{
  "n_layer": 11,
  "d_model": 160,
  "n_head": 2,
  "n_kv_head": 2,
  "head_dim": 64,
  "d_mlp": 640,
  "vocab_size": 8192,
  "activation": "tanh_gelu",
  "norm": "layernorm",
  "norm_place": "pre",
  "norm_eps": 1e-06,
  "positions": "learned",
  "qk_norm": false,
  "attn_scale": 0.125,
  "bias": "all",
  "tie_embeddings": false,
  "parallel_block": false,
  "init": "normal",
  "init_std_qkv": 0.0395,
  "init_std_o": 0.00841,
  "init_std_up": 0.0395,
  "init_std_down": 0.00841,
  "optimizer": "muon_variant",
  "lr": 0.0107,
  "lr_mult_o": 0.917,
  "beta1": 0.9,
  "lr_head": 0.00664,
  "grad_clip": 0.5,
  "warmup_steps": 200,
  "schedule": "wsd",
  "decay_fraction": 1.0,
  "decay_shape": "linear",
  "final_lr_fraction": 0.05,
  "batch_tokens": 16384,
  "seq_len": 128,
  "doc_mask": true,
  "train_tokens": 152400000,
  "steps": 9302,
  "dataset": "wikipedia_en"
}
Each number is 50 + 12 x the weight over the matrix's rms, rounded and kept within 0 to 99. Layers, rows and columns count from 0.

# v: layer 6 attention value, 128x160, rms 0.126, rows 118-127, columns 120-159
# o: layer 6 attention output (transposed), 128x160, rms 0.123, rows 118-127, columns 120-159
# up: layer 6 MLP up, 640x160, rms 0.193, rows 0-27, columns 120-159
# down: layer 6 MLP down (transposed), 640x160, rms 0.0522, rows 0-27, columns 120-159
v118:61 27 66 62 26 30 57 49 38 83 48 64 35 59 43 58 32 79 92 57 35 46 80 37 48 58 43 48 61 48 63 60 45 43 47 58 33 55 53 45
o118:48 51 45 40 58 67 69 54 45 51 28 44 68 49 47 34 76 38 36 35 34 71 38 62 38 59 57 51 39 57 39 13 61 49 41 47 67 79 56 47
v119:50 64 55 62 37 30 64 68 48 38 69 44 54 58 45 50 36 39 46 42 46 37 18 50 56 25 60 76 62 49 44 65 61 44 51 35 28 55 58 57
o119:43 64 36 69 53 48 58 34 53 28 27 61 41 69 46 48 69 48 76 66 79 50 61 53 54 56 54 54 53 62 44 30 67 44 52 77 52 39 33 57
v120:46 76 58 51 50 56 87 36 50 58 81 72 51 64 42 35 55 65 49 40 58 58 35 60 31 34 54 41 33 49 61 40 38 47 45 42 61 49 27 47
o120:39 47 59 47 39 57 57 68 56 45 45 39 45 35 30 50 64 55 43 68 32 51 57 29 55 59 53 52 33 64 39 70 77 77 16 65 82 64 29 59
v121:47 35 58 18 62 40 58 46 79 25 64 65 59 49 30 17 47 09 41 30 67 73 64 60 49 64 43 68 37 37 39 45 36 54 34 55 49 57 71 68
o121:38 28 57 42 41 56 64 46 44 51 41 60 67 72 79 54 49 52 35 68 42 54 38 29 28 52 25 43 59 50 49 65 46 62 29 69 35 51 59 38
v122:69 43 46 63 43 78 54 33 49 63 55 38 58 37 50 68 45 63 67 60 77 57 48 30 39 56 47 81 64 72 51 74 43 65 41 50 46 37 23 55
o122:70 43 39 37 60 51 48 72 49 54 23 42 61 43 20 53 43 77 47 57 61 48 45 57 43 59 51 45 64 65 47 34 52 52 64 45 48 74 47 46
v123:48 45 44 72 55 52 30 38 38 50 40 44 52 53 46 51 52 45 40 60 44 47 46 37 82 36 57 35 32 52 28 49 63 53 28 58 37 40 38 53
o123:52 43 35 34 60 41 56 60 60 46 76 55 52 17 57 55 73 70 67 46 46 89 53 40 52 52 42 55 67 57 52 69 63 33 66 50 33 28 42 35
v124:58 61 55 40 60 80 52 48 57 60 47 50 46 33 49 38 29 52 60 55 74 66 51 31 36 46 47 71 55 52 33 72 62 58 48 40 61 39 44 44
o124:58 30 53 41 48 53 54 57 21 63 49 33 75 50 48 51 51 56 58 58 53 48 52 30 52 58 55 42 44 46 63 54 35 64 52 61 42 58 59 59
v125:63 56 29 61 36 46 29 55 57 63 14 41 65 32 41 58 51 71 56 70 35 64 50 38 82 51 45 38 66 66 41 63 45 46 38 73 35 40 75 62
o125:51 34 62 56 38 63 49 67 54 46 61 47 42 28 63 37 46 57 56 58 69 37 60 62 22 67 62 51 54 28 86 49 52 50 66 35 32 46 44 37
v126:75 46 24 50 63 41 24 56 21 53 54 74 40 54 51 47 18 72 60 43 48 28 58 69 35 43 53 57 71 43 19 46 63 65 64 53 29 37 40 47
o126:35 31 60 47 61 51 37 57 51 61 54 54 47 54 42 50 83 28 65 65 30 41 35 47 45 61 47 54 58 71 46 48 51 28 35 46 61 72 70 66
v127:43 51 57 41 49 41 33 48 44 60 51 48 61 59 44 53 72 65 56 56 53 56 31 55 62 46 44 12 58 32 42 47 43 51 47 72 58 59 50 43
o127:65 59 66 49 39 36 49 56 57 27 53 42 49 63 48 53 34 27 47 51 38 55 72 52 43 31 58 50 39 69 46 31 47 47 62 59 41 49 52 57
up0:42 36 57 71 58 41 55 39 47 28 63 57 61 55 59 48 61 60 71 46 41 61 50 48 65 45 28 51 56 45 73 45 39 48 37 65 32 54 64 47
down0:50 58 49 43 75 45 48 27 78 36 55 58 53 50 36 52 55 42 53 59 46 45 41 50 67 59 35 42 47 42 53 65 37 42 52 49 24 56 52 47
up1:66 39 40 38 66 60 45 48 46 50 40 38 56 46 63 32 59 51 45 44 34 58 63 50 55 47 46 52 46 56 64 42 61 53 64 53 41 60 47 49
down1:41 41 37 59 55 50 49 47 52 52 53 52 50 47 50 74 46 47 57 57 71 42 59 42 37 41 44 29 33 58 50 31 47 74 62 62 49 44 76 60
up2:31 52 31 43 40 48 67 17 63 52 65 67 44 67 60 42 49 58 60 45 45 63 67 37 57 31 53 69 53 61 47 57 44 30 63 56 32 55 43 33
down2:51 74 38 60 49 43 65 38 67 63 60 49 58 65 22 48 74 64 51 40 40 42 53 17 48 53 52 73 38 61 46 59 38 36 29 71 57 54 17 28
up3:34 45 42 63 43 60 58 60 61 51 48 47 57 42 73 56 51 75 47 38 28 49 51 47 54 50 52 64 48 28 57 50 72 45 56 63 64 31 49 48
down3:46 66 53 45 27 49 40 40 46 28 55 53 62 54 52 41 51 60 52 47 59 51 42 58 45 63 47 64 41 56 37 59 37 58 33 50 41 56 66 67
up4:50 53 54 55 39 67 54 50 54 09 78 57 55 32 43 32 67 58 50 51 39 29 46 48 61 38 37 41 74 25 45 42 71 38 60 29 27 52 68 61
down4:57 39 43 47 52 52 68 58 61 70 40 26 61 54 46 74 46 53 67 65 55 56 49 39 45 44 52 24 50 50 58 54 40 49 70 48 55 63 34 46
up5:33 45 36 62 49 41 69 42 38 55 40 58 40 45 59 64 57 42 44 34 48 63 30 40 48 73 33 51 41 61 34 47 55 51 69 46 58 61 50 66
down5:59 57 54 31 47 58 44 26 46 62 38 53 53 59 52 52 43 49 31 45 22 34 66 37 39 31 59 40 42 35 35 41 46 43 40 70 55 55 44 36
up6:34 52 62 59 63 34 53 57 55 39 49 55 54 32 65 36 48 60 53 52 46 51 68 37 66 70 43 60 57 28 43 46 58 45 45 75 48 55 09 33
down6:83 16 59 62 70 44 67 46 48 50 52 62 53 48 49 42 47 63 35 24 42 42 45 67 43 36 58 48 47 51 59 38 40 63 67 27 62 71 48 46
up7:28 38 58 62 32 29 82 30 43 64 53 65 38 50 52 49 76 63 64 39 76 39 51 45 51 40 28 56 32 37 37 51 38 33 54 48 67 52 54 54
down7:55 50 51 59 43 31 60 33 60 40 61 49 52 32 60 27 77 49 56 36 39 64 67 68 65 58 60 43 68 53 67 42 60 59 53 36 61 32 45 30
up8:46 48 72 43 38 26 68 40 48 54 57 67 51 48 59 51 60 38 81 69 73 52 56 46 54 47 39 36 42 35 24 68 67 48 51 49 48 60 54 39
down8:54 58 46 42 36 58 36 53 51 48 48 41 51 65 62 54 60 54 39 52 54 48 40 57 54 57 54 52 38 37 51 54 60 58 36 39 63 53 61 58
up9:24 63 43 68 53 48 61 47 49 58 52 54 48 64 43 39 52 54 50 52 59 43 43 49 63 29 56 49 55 36 57 38 67 54 63 48 61 38 51 45
down9:63 45 47 35 71 51 39 33 55 46 63 50 54 48 47 27 46 38 52 64 29 59 49 79 35 49 54 55 64 64 54 64 29 59 52 74 40 42 46 46
up10:59 51 22 60 59 60 52 40 47 41 44 52 44 40 59 58 52 67 30 24 51 55 36 68 54 60 37 76 35 68 45 40 53 64 46 54 35 61 46 38
down10:47 61 46 51 59 34 61 62 47 65 49 54 56 41 56 46 37 68 36 50 90 41 41 54 54 46 49 60 46 56 58 71 46 50 35 42 62 34 38 51
up11:27 54 66 76 32 47 39 54 41 46 31 45 52 48 44 61 39 55 39 47 55 44 36 49 48 45 37 36 46 68 44 70 45 51 58 70 51 59 50 41
down11:53 61 51 40 42 55 51 52 46 53 37 66 44 31 51 37 48 51 62 54 49 54 77 55 31 42 71 54 45 64 56 47 48 21 43 28 59 41 47 52
up12:51 65 30 41 36 61 35 45 52 45 50 48 30 52 52 34 46 63 41 49 50 47 52 58 51 55 32 71 53 40 66 33 57 33 56 55 44 65 46 53
down12:63 45 49 32 55 51 60 49 41 72 46 34 22 54 46 55 61 32 71 21 59 37 46 39 52 45 53 51 48 70 34 38 46 37 46 55 44 41 34 51
up13:56 46 50 30 54 50 39 47 79 40 57 53 60 61 52 50 48 55 65 46 56 26 27 56 44 52 65 45 62 28 56 71 38 53 62 65 73 47 55 50
down13:60 40 32 58 53 52 47 50 60 39 56 59 44 49 52 44 44 69 53 58 64 61 57 50 41 51 59 45 38 66 43 35 67 43 54 45 39 42 41 65
up14:83 33 47 48 34 71 39 58 43 35 61 59 39 45 61 59 43 40 60 46 54 42 64 20 68 36 49 53 17 44 52 33 43 54 48 69 63 46 52 63
down14:39 49 42 56 53 41 37 50 64 34 41 48 46 38 68 45 59 41 67 28 39 46 39 55 51 64 60 50 46 23 51 45 54 33 45 43 54 56 44 58
up15:63 18 65 46 58 43 53 45 56 59 27 39 33 45 62 62 57 54 50 42 59 46 53 55 48 62 49 62 52 55 63 59 58 46 63 66 68 50 48 54
down15:40 39 55 32 36 54 29 44 48 41 56 47 52 52 53 64 55 54 71 47 73 29 46 46 41 52 55 49 34 40 31 52 56 66 39 39 53 42 43 32
up16:66 46 41 49 47 68 35 35 27 44 57 74 63 50 51 67 33 59 47 62 45 41 61 35 53 57 45 42 60 35 54 40 51 45 63 61 36 45 44 34
down16:56 59 31 69 40 52 56 60 44 46 43 43 42 47 64 62 44 34 72 59 58 61 48 59 37 25 66 34 67 52 48 52 32 44 49 46 67 58 60 61
up17:60 46 75 45 78 51 52 52 43 80 58 38 53 21 55 68 53 29 44 55 53 30 27 52 61 34 33 46 63 69 52 47 28 48 57 58 60 55 47 54
down17:61 81 26 58 55 56 69 48 44 36 57 50 54 48 39 66 69 41 49 49 57 46 43 50 30 53 63 65 47 52 46 71 20 42 35 69 61 57 67 61
up18:52 55 67 48 39 34 49 53 56 41 41 70 46 19 46 52 59 40 54 45 28 44 52 45 65 43 43 45 42 67 50 47 49 46 43 50 41 41 44 54
down18:53 51 77 49 44 36 44 70 43 48 70 46 64 72 66 60 30 64 26 36 31 34 55 65 45 44 51 40 50 39 43 60 46 43 56 42 61 59 51 42
up19:34 41 46 55 27 46 31 40 67 32 38 42 88 53 53 47 48 60 32 57 63 38 64 51 41 48 37 47 34 21 42 57 58 75 37 59 69 56 56 58
down19:59 68 56 59 31 42 73 43 46 30 38 50 61 48 56 62 45 58 49 48 59 65 40 22 41 51 45 44 72 61 43 38 46 42 49 43 34 59 70 57
up20:50 41 43 41 61 51 46 36 54 37 53 46 57 30 47 65 44 46 57 33 78 68 63 44 67 62 41 63 57 52 49 36 53 44 57 49 57 47 50 34
down20:59 59 67 62 61 63 68 51 23 42 47 31 58 39 41 46 54 71 50 53 62 44 45 38 48 52 57 55 57 60 44 65 74 25 60 51 52 25 41 45
up21:35 48 51 52 24 50 43 47 47 49 36 45 49 48 46 52 58 36 56 24 62 31 42 15 66 62 41 62 31 43 30 54 50 65 46 23 67 50 41 40
down21:51 47 45 25 46 28 29 44 66 60 40 49 55 48 52 53 43 34 58 62 49 30 50 38 64 72 48 49 63 55 46 73 36 69 47 63 67 54 47 63
up22:53 34 51 45 67 43 40 53 43 56 66 56 62 64 48 66 47 53 54 39 46 48 44 32 73 61 57 49 59 48 64 23 53 43 63 33 57 56 41 56
down22:49 34 60 57 46 47 45 60 59 41 50 54 35 55 42 30 66 58 42 52 59 54 65 68 28 56 48 47 42 58 64 50 44 65 43 53 47 43 49 58
up23:53 54 33 66 48 63 39 34 50 47 50 80 55 45 50 51 56 61 62 54 44 60 65 42 38 57 62 50 45 61 44 49 40 51 33 56 58 35 50 49
down23:53 45 65 30 48 40 63 61 62 50 50 38 42 65 58 60 45 40 32 42 56 56 40 53 37 50 63 47 55 46 60 47 58 51 50 54 29 62 67 41
up24:45 43 37 36 57 49 63 65 63 61 47 74 63 42 56 52 55 58 36 50 35 50 56 55 37 65 50 49 26 37 61 62 66 58 52 39 42 55 43 37
down24:45 37 52 53 61 49 53 62 42 44 35 51 52 54 38 58 43 41 46 59 56 54 49 50 42 52 69 54 38 21 68 47 61 70 40 49 48 59 48 60
up25:40 54 68 49 51 43 52 40 39 31 39 33 58 49 51 72 60 61 59 33 40 49 44 41 51 60 54 43 24 41 33 57 54 59 64 58 70 58 42 51
down25:58 56 42 63 54 54 52 51 53 42 58 39 38 62 59 33 41 70 48 58 71 51 49 57 28 47 44 67 45 51 49 54 47 36 48 31 48 51 38 55
up26:60 64 41 60 51 43 34 70 51 34 43 64 53 52 58 46 68 30 49 60 68 54 59 34 54 43 27 40 58 40 45 60 50 57 38 62 43 51 28 41
down26:50 56 45 49 39 45 39 54 43 51 30 64 38 36 57 32 36 34 66 52 36 60 32 42 39 53 63 70 55 50 48 25 40 59 50 46 64 57 58 32
up27:31 70 36 46 46 41 40 26 32 39 48 66 76 62 36 45 39 29 30 57 55 41 57 60 30 48 49 51 58 22 56 50 38 48 45 66 78 60 53 41
down27:65 34 39 70 54 54 53 56 53 51 54 65 42 34 52 47 32 66 56 60 59 37 39 41 62 34 54 60 51 71 32 54 36 54 47 63 60 57 40 49